Weights of a small transformer language model: a variant of Muon for these matrices.
Each number is 128 + 24 x the weight over its row's rms, rounded and kept within 0 to 255. Layers, rows and columns count from 0. The size above them is the row's rms in percent of the matrix's.

# layer 5 attention value, 768x768, rms 0.0722, rows 236-255, columns 384-511
size [107 110 104 102 105 103 104 103 101 107 104 104 110 105 104 108 106 107 109 102]
[[182 115 103  87 148 118 126 110 118 100 151 108 125 164 111 140 102 109 142 121 157 136  99 123 170  96 118  91 123 118  97 111 151 126 129 116 104 108 154 102 145 109 131 172 123 128 166 121 115 130 139 116 143 135 137 127 122  94 137 153 163 113 138 127 119 153 120 156 118 140 135 134 118  54  73 105 130 153 163 142 147 137 147  94 122 118 130 107  92 106 126 129 120 154 124 142 139 122  96 112 183  97 123 156 147 170 120 149 120 109  92 120  78 123 105 136  97  75 148 145 104 139 169 145 143 135 166  89]
 [165 111 135 115 113 133 154 165 117 163 107 109 125 156 112 128 133 107 124 170 128 125 150 133 122 103 110 155 156  93 103 138  82 171 109 114 152  87 145 101 121 167 130 125 161 125 121 125 155 122 121 123 139 162 124 121 129 126 162 118 105 127  95 104 115 123 167 148  90  94 138 153 134 126 112 123  85  85 103 104 139 142 136 144 126 125 123 105 102 160  87 154 135 124 147 161 137 146 143  84 119 126 110 132 123 139  99 140 127 133 115 116 167 129 158 128 112 164 103 182 152 149 153  84 102  98 113  60]
 [140 134 136 146 111 145 134 163 139 108 124 135 156  83 132 115 168 177 127 138 190 114 159  89 138 121 138 127 117 105 121 112 129 145 151  95 165  98 109 139 123 127 151 132 142 103  94 108 159 156 127  93  75  86 128 130 133 129 154 110  81 148 137 142 122 131 138 151  98 146  64  76 141 142 109 143 139 142 107  95 141 123 100 174 139 127 104 136 133 141 127 156 155 157 118 162 107 115  97 135 167 138 161 125 135 124 136 103 126  92 154 129 126  69 136 103 143 134 155 110  92 119 113 137 138  96  82 109]
 [155 119 154 150 138 159 138 113 106 129 151 121 105 163 116 122 105 145 141 126 138 140 147 154 114 105 129 137 197 101 155 125 129 126 160 102 147 155 106  96  95  54 110 100 158 147 155 142 131  74  99  77 117 115 116 118 144 133 115 103  78 152 174 166 131 136 120 103 100 145 153 103 162 133 126 144  98 144 154  88  87 163 125 108 107  90  92 165 115 161 158  94 133 138 120 100  93 128 115 143 126  98 173 113 102 129 113 126  95 112  93 120 148 150 129 184 180 143 117 123  90 136  86 136 128 125 125  99]
 [120 134 174 133 121 137 102 129 161 124 120 142  77 105 197  88 114 116 136 138 153 109 150 102 136  73 123 132 127 146 122  83  95 148 123 156 129 124 124 135 113 161 163 136 138 163 122 146 139 121 140 123 151 118 126 119 160  98 136 121 124 120 116 122 105 104 152 132 130 136 120 151 150 142 135  78 154 143 117  99 128 147 122 121 141 158 114 141 132 104  96 122 118  96 134 113 133 163 114 126 129 120 189 140 129 116 150 134 119 127 135 131 131  96 141 179 187 101 102  90  97 144 126 119 130  88 153  85]
 [117 146 149 112 113 161 152 129 109 141 133 154 151 107  84 140 157 111  90  74  91 155 122 155 137 103 134 123 141  98 153 167  93 118  97 129 119  90 134 125 141 147 138 179 117 147 137 155 146 100 142 119 120 118 124 139  89 133 132 158 136 118 134 150  82 127 102  93 194 144 136  75 121 141 102  99 153 114 139  62 122 153 116  96 107 154 105 135 107 110 123 105 143 139  98 127 143  86 135 125 170 106 135 149 102 155 100 109 111 111 133 144 152 150 148 156 137 132 111 132 113 125 104 125 141 106 133 115]
 [141 119 104 132  88 114  64 100 124 101 151 156  95  99 145 119 129 120 120 135 145 131 130  59  97 130  97 171 140  81 121  87 108 146 108 105 177 119 143 113 123 157 113 152 127 139 154 112 125 111 161 111 138 149 114 145 105 121 131 118 113 110 133 109 121 140  93 153 111 142 127 131 149 119 115 133 103 116  85 101 106 140 130 103 107 156 110  94  85 125 137 131 124 148 158 160 155 125 144 162 140 138 108 143  88  70 122  83 153 125 130  95 146  96 124 107 153 110  76 181 139 157 103 111 106 147 147 187]
 [134  95 146 132 119 125  94 127  82 154  79 101 113 131 151 187 136  98 138 135 144 113 124  95 128 121 168 109  96 170 169 171 122 152 166  99 114  79 167  79 132 134 116 136 124 102 123  98 162 134 160 146 113 136 111 134 127 145 128 109 115 158 115 154 131 125 116 117 139 107 139 126  88 109 128 143 119  85 162 125 126 144 148 117  93  99 180 139 115 154  71 131 137 148 146 140 106 105 155 165 142 148 128 148 165 140 163 124 109 131 125 123 141  99 127 106  71 148  98 113 120 120 118  93 104 110 128 119]
 [157 159 110  95 168 166 151 145 115 109 147 116 141  98 165  96 118  68 122 140 173 113 124 145 163 108 102 154 153  76 150  95 166 137 135 148  97 170 148  83  81 129 177 167 162 127 118 133 114 138 110 168 133 136 150 109 120 126 129 138 127 128 117  90 143 125 147 165 121 117 108 132 144 117 130 141 123 124 107 108 108 121 103 137 131 124 159  78 122 152 103 113  93 141 129  93 116 141 122 134 112 151  99 140 105 139 121 147 140 131  81 140 165  85  81 132 135 140 158 103 121 149 123  98 156 123 154  87]
 [137 148 103 171 139 128 151 156 112 110 116 121 138 130 117 141 112 126  99 190 147  92 191  76 154 152 125 113 121 170 110  79 125 108  98 140 119 134 128 138 155 123 121 112 144 118 149 158 126 112 174 134 109  92 172 116 118 123 134 144 138 145 102 131 152 130 183 146 172 109  93 131  79  75 110 100 120 110 149 120 179 140  81 113  90 157 111 151  81 110 161 135 146 144 147 134 149 127 125  98 143 116 105 153  94  79 124 138 127 148 159 153 163  95 124 116 170 184 128 126 111 130 125 130 114 132 145 124]
 [113 133 109 116 116 120 105 156  95 139 154 130 171 106 103 106  60 131 130 136 181  93 118 150 185 167 135 136 167 116 158  98 137 144 111 136 103 142 128 109 116 160 105 108 115 135 151 119 126 112 146 178 120 136 126 122 107 122 147 108 131 138 148 118 152  98 134 141 123 154 108 116 122 100 119 121 143 140 133 115 110 177 135 127 149 160 125 155 141  88 125  84 123 102 133 127 126 163  92 113 126 123 145 155  95 136 158 153 155 134 136 117 106  94 152 116  92 149 134 113 113 115 140  76 100 137 118  96]
 [145 140 132 115  95 134 112 161 128 118 169 162 135 150 128 131 116 148 107 105 127 100 138  92 108 126 132 116 118 162 133  99  80 105 119 102 130 106 152 136 128 145 132 128 138 128 131 131 159  93 117 135  94 133 135 126 130 137 143 128 153 128  86 128 155 141 117 106 137  83 142 104 119 107  69  97 163  94 117 147 149 126 113 153 114 129 129 132 130 112 101 141 134 123 121 120  93 150 102 116 142  66 163  96 109  64 116 140 103 119 133 123  98 130 133 148 120 154 162 116 105 138 114 158  97 138 131 149]
 [134  94 130 104  78 107 149 139 158  94 124 143  94 148 102 143 144 137 133 147 129 125 150 163 142 152 144 115 103 171 147 159 138 130 135  95 140 145 172 111 114 136 132 143 121 106 162  98 121 122  92 173 144 120  91 138 160 110 121 186 130 113  97 134 118 170 107  97  91 149 196 117 115 140 134 109 128 119 148 137 171 107 126 160  78 121 128 125 170 123 179 116 110 115 119 163  76 128 154 131 153  93 162 100 101 117 112 127 134 107 120 125  89 161 147 117 101 134 147  99 126 141 131 136 142 153 123 160]
 [ 93 135 126 166  80  93 160 129 121 147 131 147 139 152  66 103 128 140 127 126 120 117  96 129 120  91 111 162 100 140 120 155 178 114 152 143 159  85  92 113 148 111 143 112 100 149 125 131 119 160 121 105 133  98 168 133 104  87 149 149 128 139 173 100 122 142 113 112 122 131 153 151 146 120  83 152 155 104 115  92 108 109 127 154 171 142 163 122 186 149  92 139 149 149  92 133 141 105 112 127 147 128 153 157 142  89 107 160 136 192 134 101 158 156  97 111  99 149  86 153 139 145 101 144 131 117  94 152]
 [ 86 151 124 125  87 123 125 123 134 155 187 143  98 123 125 136 104 122 150  94 141 114 131 128  92 110 151 137 134 158 142 144 140 155 141 126 137 166 147 119 162 136 151 115  87 166 157 146 124 125 108 105 155 162 125 133 153 126  94 148  94 117  95 126 113 110 132  99 106 127 106 139  83 137 118 160 126 135 112  96 115 139 171 129 127 177 121 157  91 124  85 146 135 125 116 140 118  95 107 173 149 107 137 173  89 138 148 149 123 139  93 145 113 105 134 133 133 111 141 182 148 140 141 174 151 169 130 143]
 [128 124 102 156 156 109 196 101 123 153 140 127  87  98 137 152 137 134 131 102  97 140 113 133 132 129 135 120 128 141 125 138 159 143 158 124 125 108 114 117 158 110 130  85 141 109 138 113  78 124 112 100 133 124 129 131  97 138 125 193 101 140 137 115 124 132 110 133 144 115 112 112  79 157 101 173 106 139 105 116 125  81 108 127  96 137 135  98 128 119 170 150 121 138 148 157 174 119 125 135 129  86  76 162 102 117 141 111 143 127 110 117 160 130 124 128 156  95 163 146 119 150 167 153 140 136 140 122]
 [172 150 133  97 150 120 120  92 108 156 107 150 155 142 135 129 130 100 161 131 141 115  53 134 129 136 131  95 124 128 144 112 112 130 132 182 151 113 110 127 143 149 147 156 108 128 132 114 128 163 129 112 129  86 108 112 141 110 155 160 136  84 111 138 113 137 100 102 147 130 149 119 124 140 137 150  62 120 126 141 166 140 129  99 161 164 131 149 107 141 134 107 122 169 101 127 141 115 129 114 136  93 132 168 128 113 156 127 128 131 124  74 126 113 114 102 156 143 156 143 143  88 138 146 110 130  54 119]
 [112 117 109 104  87  55 105 164 130 151 116 159 127 157 182  97 154 120 121 125 141 179 157 134 111 106 142 106 113 104 129 172 176  96 116  91 157 146 136 115 120 128 114 142  89 129 138 142 148 140 138 118  91  81 156 138 147 118 152 164 114 153 113 122 157 158 129 108 128 143 114 129 114  96 122 103 133  94 146 164 140 106 147 122 143 135 119 136 174 146 100 109 125 113  55 120 115  79 114 120 110 154 128 128 135 141 129  97 145 142 104 154 135 133 143  88  94 109 114 146 160 158 140 151 125 134  53 179]
 [181 112  97 107 133 100 147 136 104 114 127 166 127 135 125 163 130 121  88 103 115 139 112 110 112 142 186 167 140  83 124  63 137 151 106  87 136 152 112  90 134 158 112  90 144 138 128 105 149 153 131 129 147 117 136 128 153 145 113 143 128 123 144 137 116 129  95 138 135 150 153 113 116 124 141 112  60 169 151 123 116 116 184  98 153 128 134 113 142 101 149 120 104 123  94  86 140 139 148 180 110 131 115 159 134 156 129 142 163 129  95  70 138 161 137  98 119 125 122 136 119 139 136 165 106 115 123 194]
 [118 124 133 147 114 112 105 109 146 157 149 126 147 142 154 106 154 190 177 223 115  89  93 118 109 132 150  97  81 137 138 102 143 126 124 113 127 135 127 136 132 129  94 125 122 110 148 113 125 136 132  85 136  99 118 102 140 155 135 156 145 138 177  99 117 121 129 136 128  79 130 118 125 126 109 152 155 162 146 129 114 143 139 166 108  99 108 117 111  99 123 132 103 101 104  60  98 112 100 112 162 119 157  93 107 133 106 124 114 109 174 122 125 105 126 109 110 114 160 112 141 128  98 115  90 112 138  85]]
# layer 5 attention output (transposed), 768x768, rms 0.0624, rows 236-255, columns 384-511
size [116 121 114 109 114 115 114 117 110 120 114 115 119 114 117 116 115 114 119 113]
[[134 151 105 139 105 138 135 168  59 139 108 168 137 113 191 109 141 117 171  63 106  99 134 109 145 104 150 138 110 105 174  95 161 133 101 122 139 137 107 134 128 131 125 165 150 129 110 128 125 130 128 120 113 114  96 125 137 135 167 155 168 143 102 144  86 113 138 149 187 122 140 138  94  85  93 115 114 103  83 112 136 115 106 120 122 115 115 156 128 116 123 124 170 116 142 125 130  74 122 103 153 111  88  84 132 141 108 109 123 107 157 147 202 104 133 164 133 137 135 188 150 141  92 100 150 154 134 158]
 [112 112 114 159 152 109 136 138 146  94 147 119 175 104 133 122 109 152 128 126 145 132 108 154  99 144 146 137 114 129 134 120 114 113 115 131 105 167  99  83 134  98 155 154 126  74 140 112 100  99 112  86 121 115 111 147  82 171 131 106 116 209  79 115 150  88 141 125 120 110 154 111 169 137 133  97 133 185 148 125 175  93 119 109 138 116 138  86 121 122 136 129 162 146 115  83 119  94 173 110 120 101 110 119 171 116 164 124 131 119 176 159 133 140 101  69  88  71 145 151 105 109 172 134  87  80 134 162]
 [119 123 129  97 147 100 147 109 116 164 150 111 153 127 124  95 135 106 166 196 124 126 171  99 124 109 130 139 103 137 118 164 117 126 112 129 155 160 129 158  73 101 154 108 132 112 168 125 105  83 131 117 147 126 110 141 119 153  72 148 140 114 101 109  89  89 128 123 125  75 180 146 145 116 138 134 141 122 110 125 127 115 115 110 107 131 123 147  84 172 136 130 145 140 129 103 103 147 147 106 168 163 161 134 119 107 148 138  87 131 131 173 110 113 139 111 152  74 152 102 127 116 128 138 110 139 127 107]
 [109 126 127 105 134  98 139 144 100 145 129 155 121 131 114 146 145 155 143 150 114  82 145 160 134 139  90  92 119 146 118 123 132 151  76 141 126 131 117 140 164 150 123 163 170  86 142 137 121 124 152 117 122 150 103 121 155 113 144 140 124 116  82 160 113 142 123 137 147 130 162 145  90  83  98 166 117 151 104 151 132 138 131 100 111 142 124 141 136 110 103 114 155 138 131 151 127 173  83  90 146 105  97 126 203 101 131 150 137 141  97 102 163 131 184 154 128 101 118 134 129 149 157 104 119  73 123 142]
 [139 124 135 113 117 120 177 112 110 127 113 133 127 151 176 117 135 157 117  94  96 127 154  65 133 125 152  77 138  89 109 104 121 114 133 140 164 117 134 101 119 115 127 162 144 154 150 182  91 161  90 162 141 170 151 121 178 173  84  95  73  82 148 196 122 117 140 143 125  73  85 141  90 136 135 144  96 160 133 161 146 125 119 127 156 144 155  58 132 102 155 157  95 131 121 130 143  92 142  73 136 118 110 105 128 136 134 136 121 104 140 113 168 131 117  72 148 114 153 149 103 108 144 112 149 101  82 132]
 [148 132 135 127  97 189 133 122 106 150 103 134 123 170 111 174 134 103 127 156 134 136 112  94 114 129 143 115 140 154 125 135 139 105 163 134 146 148 178 111 124 149 135 141 116 108 137 144 112 116 133 167 167 117 131  92 110 117 159 161 112 101 152 127 129 145 124 112 157 135 186 154 115 146 134 123 142 161 108 145 153  93 133 135 144 152 148  87 142 132 122 120 122 128 113 114 118 135 118  49 136 133 191 174 113 113 110 150 134 112  99 101 158 177 166 144 142 160 155 106 117 137 139  80 181 115 153 131]
 [173 171  88  81 135 172 118 141 149  79 123 124 114 133 146 130  83 153 132  93 138 164 162 134 139 140 143 102 136 150 144  67 147 118 132 126 133 122  95 120  87 107 133 133 136 118 180 135  91 103  93 115  94 139 131 127 163  91 146  99 167 139 100 153 130 107 117 163  70 112 153 175 142 124 145 167 182 156 107 160 124 142 149 109 102 139 107 113 161 123 159 136 123 146 131 112 130 140 127 136 113 118 133  88  85 139 123 116 120 126 132 127 140 125  75 120 133 161 146 101 122 133 139  92 128 109 154 127]
 [153 125 106 166 139 100 159 166 101  98 149 134 147 126  91 144  95 133 108 136 112 163 138 160 100 104 123 143 115 119 167 154 139 101 159 145 134 112 126 122 119 112 165 147 125 142 104 167 118 102 140  98 128 147 144 144 120 120 123 139  57 135 134 103 161  99  97 130  95 138 125 132 130 100 119 137 146 120 145 141 134 107 171 100 138 113 140 139 120 106 140 107 123 107 100 145 133 115 128 147 103 114 166 137  96 116  76 129 145 142 123 156  99 131 143 135 139 129  97 121 106 137 156 127 101 109 123 130]
 [ 98 103  96 105 151 134 100 147 116 147  84 132 124 140 130 168 146 141  74 118 101 132 183 139 104  75 132 160 128 106  84 125 131 172 130 109 135 126 149 119 189 123 141  97 144 104 132  92  83  73 135 129 134 178 146 103 126 140 168 175 134 158 151 114 119  97 171 109 182 115 111 138 100 121  82 104 136 158 136 123 117  72 165 138 163 109 132 138 183 118 132 121  79 139 102 116 167 105 112  87 135 141 107 149 127 146 124 123 148 148 155 121 169 156 136 149 138  91 120 140 126 138  96 116 101  96 163 149]
 [ 94 121 122 148 121 146 142 141 111 173 122 130 132 118 123 148 133 135  84 144 166 116 145 124 114 153 133 120 103 103 146 129 144 140 115 126  75 146 147 145 112  92 128 148 103 107 147 149  98 138 142 106 111 117 163 120 104 127 109 110 131 138 143 127 120 147  93 143 133 134  99  79 150 162  99 162 164 154 165 146 145 103 135 102 134 167 108 105 140 128  82 107 146 165 166  83 145 130 111 118 153 109 105  93 132 171 160 170 141  88 194 121 128 139 163  97 178 120 111 151 110 125 119 140 152 171 135 149]
 [154 126  95 159 109 120 142 149 120 141 128 104 107 128 127  89 108 136 158  92 124 134 157 113 108  91 133  72 146 108 163 136 136 129 140 165 155  90  90 129 143  76 130 122 131 116 134 139  90 116 141 133 102 123  89 140  90 160 117  70 168 159 109  99 161 163 164 135 134 123 121 102 143 107 142 148 125 148 169 122 163 163 103 133 128 121 142 103 114 107 143 125 134  99 106 128 146 146 147 101 122 138  70  55 161 137  89 142 153 136 150 152 134 166 126 179 108 115  99 120 164  87  89 152 145 130 121 192]
 [148 106  91 107 146 158 134 106 168 145 104 134 104 139 110 117 104 135 168 118 119 128 101 124 143  97 140 101 122 144  97 157 151 123  80 167  84 141  86 141 113 148 119  98 105 136 119 157 136 199 145  90 122 147 133  77 126  92 129 101 159 140 106 154 160 146 130 166 115  94 159 129 165 142 116 192 135 107 138 158 123 132 116 147 103 116 157 132 110 152 136 129 123 100 111 100 155 153 129 141 152 154 140 119 131 151 174 130 142 101 138 136 169 138 115 108 160 115 105 108 137 125 134  99 121 125 140 154]
 [132 170 119 187 122 169 143 138 144 140 138 151  99 125  82 140 122 109 164 103 132 118  68 127 109 101 102 120 150  86 112 148 121 153 128 148 130 125 141  89 130 139 150 133 153 111 106 161 135 156 129 125 139 142 101 143  95 178 116 134 168  91 112 151 132 176 134 137 109 137 120 132 117 111 102 117 115 146 140 147 111 103  99 111  90 106 137 141 137 130 112 110  92 108  92 117 175 124 148 176 133 141 192 127 140 122 130 111 111 135 120  94 179  77 136 122 186 101  88 138 155 144 122  86 147 127 119 102]
 [155  95 147  79 110 140 160 147 128 138 125 168 132 106 159 152 117 109 133 163 118 112 138  84 116  86 145 155 141 166 142 140 127 115 128 113  74 141 135 139 106  76  96 112  66 107 111  73 126 140 148 137 132 161 122  91 129 101 117 154 140 122 113 115  80 138  89 128 114 163 146 110 110 147  97 136 107 160 140 131 134 135 106 113 121 133 105 167 120 117 156 139 163 139  57 164 132 121 125 127 135 139 158 114 138 147 156 131 158 105  87  97  89 135 140 119 128 135 106  92 165  97 128  98 177 118 108 113]
 [117 140 116 147 124 129 158 143 127 128 140 131 108  83 133  98 147 110 127 131 115 130 102 140 169 141 109 101 145  97 136 167 137 132 102 150  99 167 133 157  83 132 122  99 163 121 168 146 170 146 116 140 145  97  82 127 162 123 108 166 135 162 152 170 144 149 118 128  91 134 102 134 125  98 111 153 149 109 153 113 109 149 160 145 105 112  65 140 128  97 117  94 151 157 147 111 156 164 150 134 123 159 152  80 138 141 173 119 150  86 141 102 123 136 159 154  94 126 107  87 138 137 156 110 128 156 115  82]
 [ 67 144 165 160 132 211  82 179 139 150 126 145 160 141 115 148 139 128 122 113 137 141 108 148 138  96 126 142 173 124 133 159 141 131 123 133 156 150 113 117 105 137 135 113  86 154 115 110 145 133 118 107 136 160 126 183 120 108 135  96 130 129 116 135 181 153  88 116 136 159  89 137 159  85 177 153  79 146 132 119 107 127 175 155 114 112  95 134 124 179 119 111 143 109 162  56 106 119 134 137 153 116 168 115 139 141 119  94 153 111 101 103 109 129 147 103 135 137 180 147 132 117 101 114 124 148 146 138]
 [182 138 156 133 154 177 159 169 139 118 119 145 131 113 111 154 140 169 116 131 122 134 170  88 115  76 130  74  83 142 144 123 159 139 126 140 106 118 145 104 115  88 126 135 167 108 119 136 151 177 137 146 121 138 108 119 127 133  91 122 109 133 117 100  89 148 136 106 142 142 155 132 143 138 115  97 111 109  93 169 148 134 151 114 126 155  99 134 132 136 144 159 155 130 172 109 127 152 131 149 134 134 138  90  74 144 111 144  80 172 129  87 129 135 109 185 145 133 150 157 143 121 176 117 115 154 134 136]
 [151  83 118 154 124 136 118 122 115 110 126 117 131 172  74 154 167 126 117 129 124 134  69 106 147 129  57 162 116 142 153 125  92 121  88 114 128 125 143 145 141 146 110 156  73 124 127 186 120 147 116 119 108 123 119  92 110 119 137 120 152 133 139 110 103  99 101 173 124 137 123 147 141 153 123 136 121 164 140 112  96 147 108 144  96  74 115 148 170 146 119 154 116 114 148 119 110 140 155 131 205 119 140 152 162 130 140 149 158 142 145 133 101 106 145 159 134 111 134 111 126  94 141 116  99 128 122  87]
 [145 170 136 113 122 145 141 120 157 144 119 124  94 124 127 114  99 154 122 106 132  91 122 147 132 151 117 119  94 133 117 127 126 133 125 130 144 149  94 157 110 128 113 137 128 120 149 131 134 143 100 147 157 106 107 140 115 155 110 119 149 149 122 135 101 135  93  92  72 139 129 121 143  93 146 130  93  80 130 141 166 118 135 116 110 104 110 145  96 149 138 157 112  99 155 135  69 149 112 157 139 146 141 118 116 148 135 102 127 120 117 122 143 125 110 156 130  91 159 134 144 101  78 139 128 114 126  88]
 [124 130 147 169 188 149 114 119 128  86 105 159 127 164 128 141  96  86 112  64 126 121 161  85 139 110 144 109 137 120 109  97 111 159 152 123 110 103 136 113 132 137 143 159 162 172 142 128 178 136  90 148 142 114 122 137 137 102 142 130  96 161 149 112  92 144  96 126 103 130 133 122 130 106 114 129 133  62 130  90 132 141 161 152 145 133 126 132 157 163 112 116 161 117 148 124 128 100 156 116 128 104 122 115 134 124 146 122 153 151  96 108 100 150 107 109 146  90 146 120 136 122 171  68 163 122 121 109]]
# layer 5 attention query, 768x768, rms 0.0658, rows 256-262, columns 384-511
size [100  87  92  95  93  93  95]
[[139 166 138 171 149 149 105  96  98 134 122 139 107 111 137 145 163 139 121 156 140 122  90 143  94 144 131 116 128 137 135 154  67  99  87 124 143 117 170 105 106 159 131 150 133 128 120 142 138 137 151 139 173 160 116 120 124 165 156 167 116 117 145 136  99  81  97  96 123 154 177 127 120 155  99 151  87 128 131 138 113 126 149 183 128 140 132 121 160 153 172 105 113 121 135 179 113 147 111 139  95 154 154 156  93 124 145 178 126 157 108  84  84 153 135 162 142 136 114 127 134 134 133 134 117 139 156 155]
 [125 164 120 139  63  77 118 122  93 127 157 162 148 130  75 107 121 150 111 134 121 135 138 140 111 110 151 133 125 123 155 102 114 145  81  97 149 133 108 164 124  93 161  52 152 157 106 161 109 105 128 130  79 140 153 163 110 130 124 117 107 114 107 155 165  92 142 106 112 141 104 136 143 117 181 130  86 107 134 114 149 114 120 174 106 130 112 121 126 150 127 137  90 115 116 124 182  66 123 119 173  81 116 119 139 130 152 132 161 138 123 110 137 108 170 146  87 158 103 149 100 133 108 154 133 105 138 158]
 [ 83 101  92 112 106 102 173 158 140  79 115 159 151 131 113 121  94 152 116  79 120 105 127 119 146 115 146 134  92 115 180 108 154 151 170 142 106 113 112  98 179 110 102 100  98 145 156 143 116 138 141 121  96 117 142 114 115 105 117 101 108 140  87 128 153 138 179 160 112 136  97 108 107  93 155 126 112 127 154  55 140 125  95 169 111 168 150 131 116 129 138 143 142 162 142  89 155  89 131  94 133  97  69 122 142 168 111 167 127 121 159 169 182 146 134 136 117 106 182  95  96 136 111 139 148 121 143 133]
 [117  77 123  75 186  89 133 110 152  87 149  96 134 139 160 160 118 175 129 119 125 158 118 111 133 110 106 127 128 126  95  86 158 116 157 151 139 146 104 142 136 130 145 176 102  75  91 139 103 157 128 148 127 118 137  83 130 151 142 130 138 136 129 146 142 110 144 187  98 162 107 136 129 180 140 110 147  99 115 119 111 175  72 121 126 137 109 130 152 118 163 117 136 113 104 150 102 142 112 116 143 141 156 105 117 125 106 101 101 102 119 170 124 116  66 155 164 147 141  84 131 109 140 125 130 123 165 143]
 [100 142 115 134 121 168 140 108  84 185 101 138 144 128  66 116 114 117 104 161  67 147 112 129 144 127 136 149 165 123 173 142 140 131 107 146 142 121 115  92 169 146 102  88  90 142 124 124 162 137 139 134 139 138 128 177 108  88 134 228 124 173 121 122 109 133 141 103 183 155 155 109 106 120 123  91 118 120 121  96 156  71 154 168 146 161 144 136 135 133 127 112  77 101 143 151 150 119 154 130 133 144 105 177 146 150 149 184 146 166 164 133 119 148 159 120 149 111 121 118 139 119 154 159 125  82 142 132]
 [149 138 156  97  87 115 116 124 137 153 147 101  79 153 116 116  95 134  88 127 155 137 110 167 116 112 143 114 135 123 142  96 151 144  86 109 133 128 127 144 129  98 124 106  77 141 171 139 145 106 139 109 104  90 117 153 119 129  90 120 136 154 140  98 137 128 139 152  78 121 136 109 127 107 172 141  78 137 134  89 135 106 140 130 103 153  98 152  70  86  89  86 127 131 162  75 163 123 115 129 129 114  86 141 175 120 142 129 173 115 158 171 137 135 110 128 113  82 121 166 113 112 128  96 101 131 146 133]
 [147 107 149 120 138 116 123 114 150 156 146 135  94 154 158  95 120 117 127 105 174 128 127  99  79 121 114 141 108 148 116 122 115 121 111 129 118 127 141 127 123 128 129 140 158 127 142 119  96  82 153 116 147 156 115 135 150 121 117  91  91 129 123 150 144 181 187 161 127 154 116 152 130 126 123 137 100 108 118 161 139 139 116 106 104  89  82 143 135 148 146 152 148 145 132 173 137 158 112 121 158 133 179 114 121 134 135 104 118  94 115 164 106 138 118 121 129 172 157 110 105 146 138 139 143 136 139 145]]
# layer 5 attention key, 768x768, rms 0.0655, rows 256-262, columns 384-511
size [ 85  89  86  88  94  91  93]
[[160 115 122  90 149 129 155 127 144 145 151 145 145 122 121  92  97 117 156 106  85 137 115 143 139 156 141  85 116 132 106 155 166 126 156 157 156 151 185 110 104 115 113 167 116 122 127 136 115 146 102 149 170 138 106 119 131 129 154 142 165 137 120 157 166 141 139 128 170  85 126  91 140 109 168 106 124 137  97 123 101 136 189 135 164 122 141 146 150 120 103 116 141 109 120 118 105 158 125 146  85  67  99 121 182 180  99 152 153 110 122 129 138 158 160 140 148 168 117 154 153 118 120 117 154 140 122 114]
 [166 141 129 165 184 127 105  94 160 115 132 120  89 102 162 113 140 130 124 150 154 151 127 149 144 153 159  76 138 139  94 138 160 158  93 151 130 150 125 117 122 145 155 146 169 101 154 121 135  97 140 173 176 123 127 106 124  90 153 140 113 107 151 134  98  98 115 129 117 118 127 110 160  95 110 115  87 110 108 127 117 158 173 138 135 132 127 130 148 117 145 109 133 110  98 175 125 170 132 124 105 145 101 130 141 101 146 150 163 113 168 105  80 109 107 114 106 119 110 153 158 120 119 137  96 172 114 115]
 [118 124 144 140 125  97 146  62 128 184 149  99 117 154 131 156 146 106 106 106 149 164 176 148 120 103 110 131  69 112  89 163 143 138  95 113 145 104 108 154 141 119 111  80 146 167 120 113 129 141 155 142 144 150 117 108 192 108 161 118 137  99 143 120 128 125 116 122 140 111 159 121 154 121  99 150 115  90  95 154 111 152 131  97 177 100 140 163  81 144 110 148 160 143 134 159 132 135 163 131 133 128 165  85 101 155  92  71 106 116 168 121 130  98 134 103  43 154 158 121 120 100 173 144 126  92 141 170]
 [132  98 147 119 116 141 165 146 103 131  87 163  95 178 147 115 124 116 132 131 150 111  80 127 123 144 133 108 172 132 159 136 110 121  86  85 144 123 115 143  87 126  96 144 102 124 166 161 108 117 152 108 100 141 132 133 128 121  87  94 165 162 133 147 127 165 136 114 123 163 109 108 118 136 128 136 150 132 145 110 133  96 114 137  96 114 139 141  92 159 119 138 184 203 159  66 128 101 146  69 132 162 115  99 121 134 119 124 135 131 143 183 150 102 119 121 131 138 150  93 113 111 166 110  95 104 127 114]
 [128 150 114 122 109  77  98  87 151 130 125  92 144 155 108 116 146 123 117 165 125 113 142 115 122 121 145 144 124 116  96 128 160 121 153 126 151 175 135 142 164 143 134  83 149 164 139 129  90 118 103  90  79 132 132 115 112 104 162 116  82 113 127 132 117 160 143 131 109 160 125 180 127 137 128 106 144 132 139 170 140 121 124  87 109 120 171 161  93 173 160 118 152 138 145 153 126 173 107 147 139 150 147  93 130  57  78  77 103 134 148 122 150 109 118 129  70 172 147  76 125  80 117 141 113 125 132 136]
 [112 134 142 119 160 130 152 125 102 107 106 137 173 115 139 134 107 168  98 118 124 129 120 153 129 145 138 153 109 157 158 196 138 120 147 112  94 101 107 134 196 124 134 115  81 126 107 113 174 149 135 142 150 125 155 122 169 134 141 137 117 130  90 103 110 113  82  84 106  95 156 150 102 112 124 134 101 118 152 127 117  91 130 150 115 125 119 143 156 152 102 133 141 100 141  81 133  77 126 114 160 140 135 103  81 127 166 122 107 113 139 155 107 142 138 117 154 140 115 182 142 141  83 134 150 110 127 152]
 [130 133 129  90 161 157 157 134 122 111  78 111 118  98 108 117 102 132 110 136  83 154  77 121 178 131 121 106 141 135 166 114 109 127 141 118 134 145 101 108  93 150 148 172 102  79 110 143 111 144 107 132 108 148 105 106 127 135 130 120 134 135 128 150 109 146 100 113 168 159 124 124  98 126 145  71 128 136 124 111 140 105 106 108 102 131 112 118 109 119 128 142 135 128 108 145  86 138 108  99 122 153 129 123 146 120 140 172 149 150 166 168 153 171 139 122 145 130 147 160 155  85 113  82 140 120 102 111]]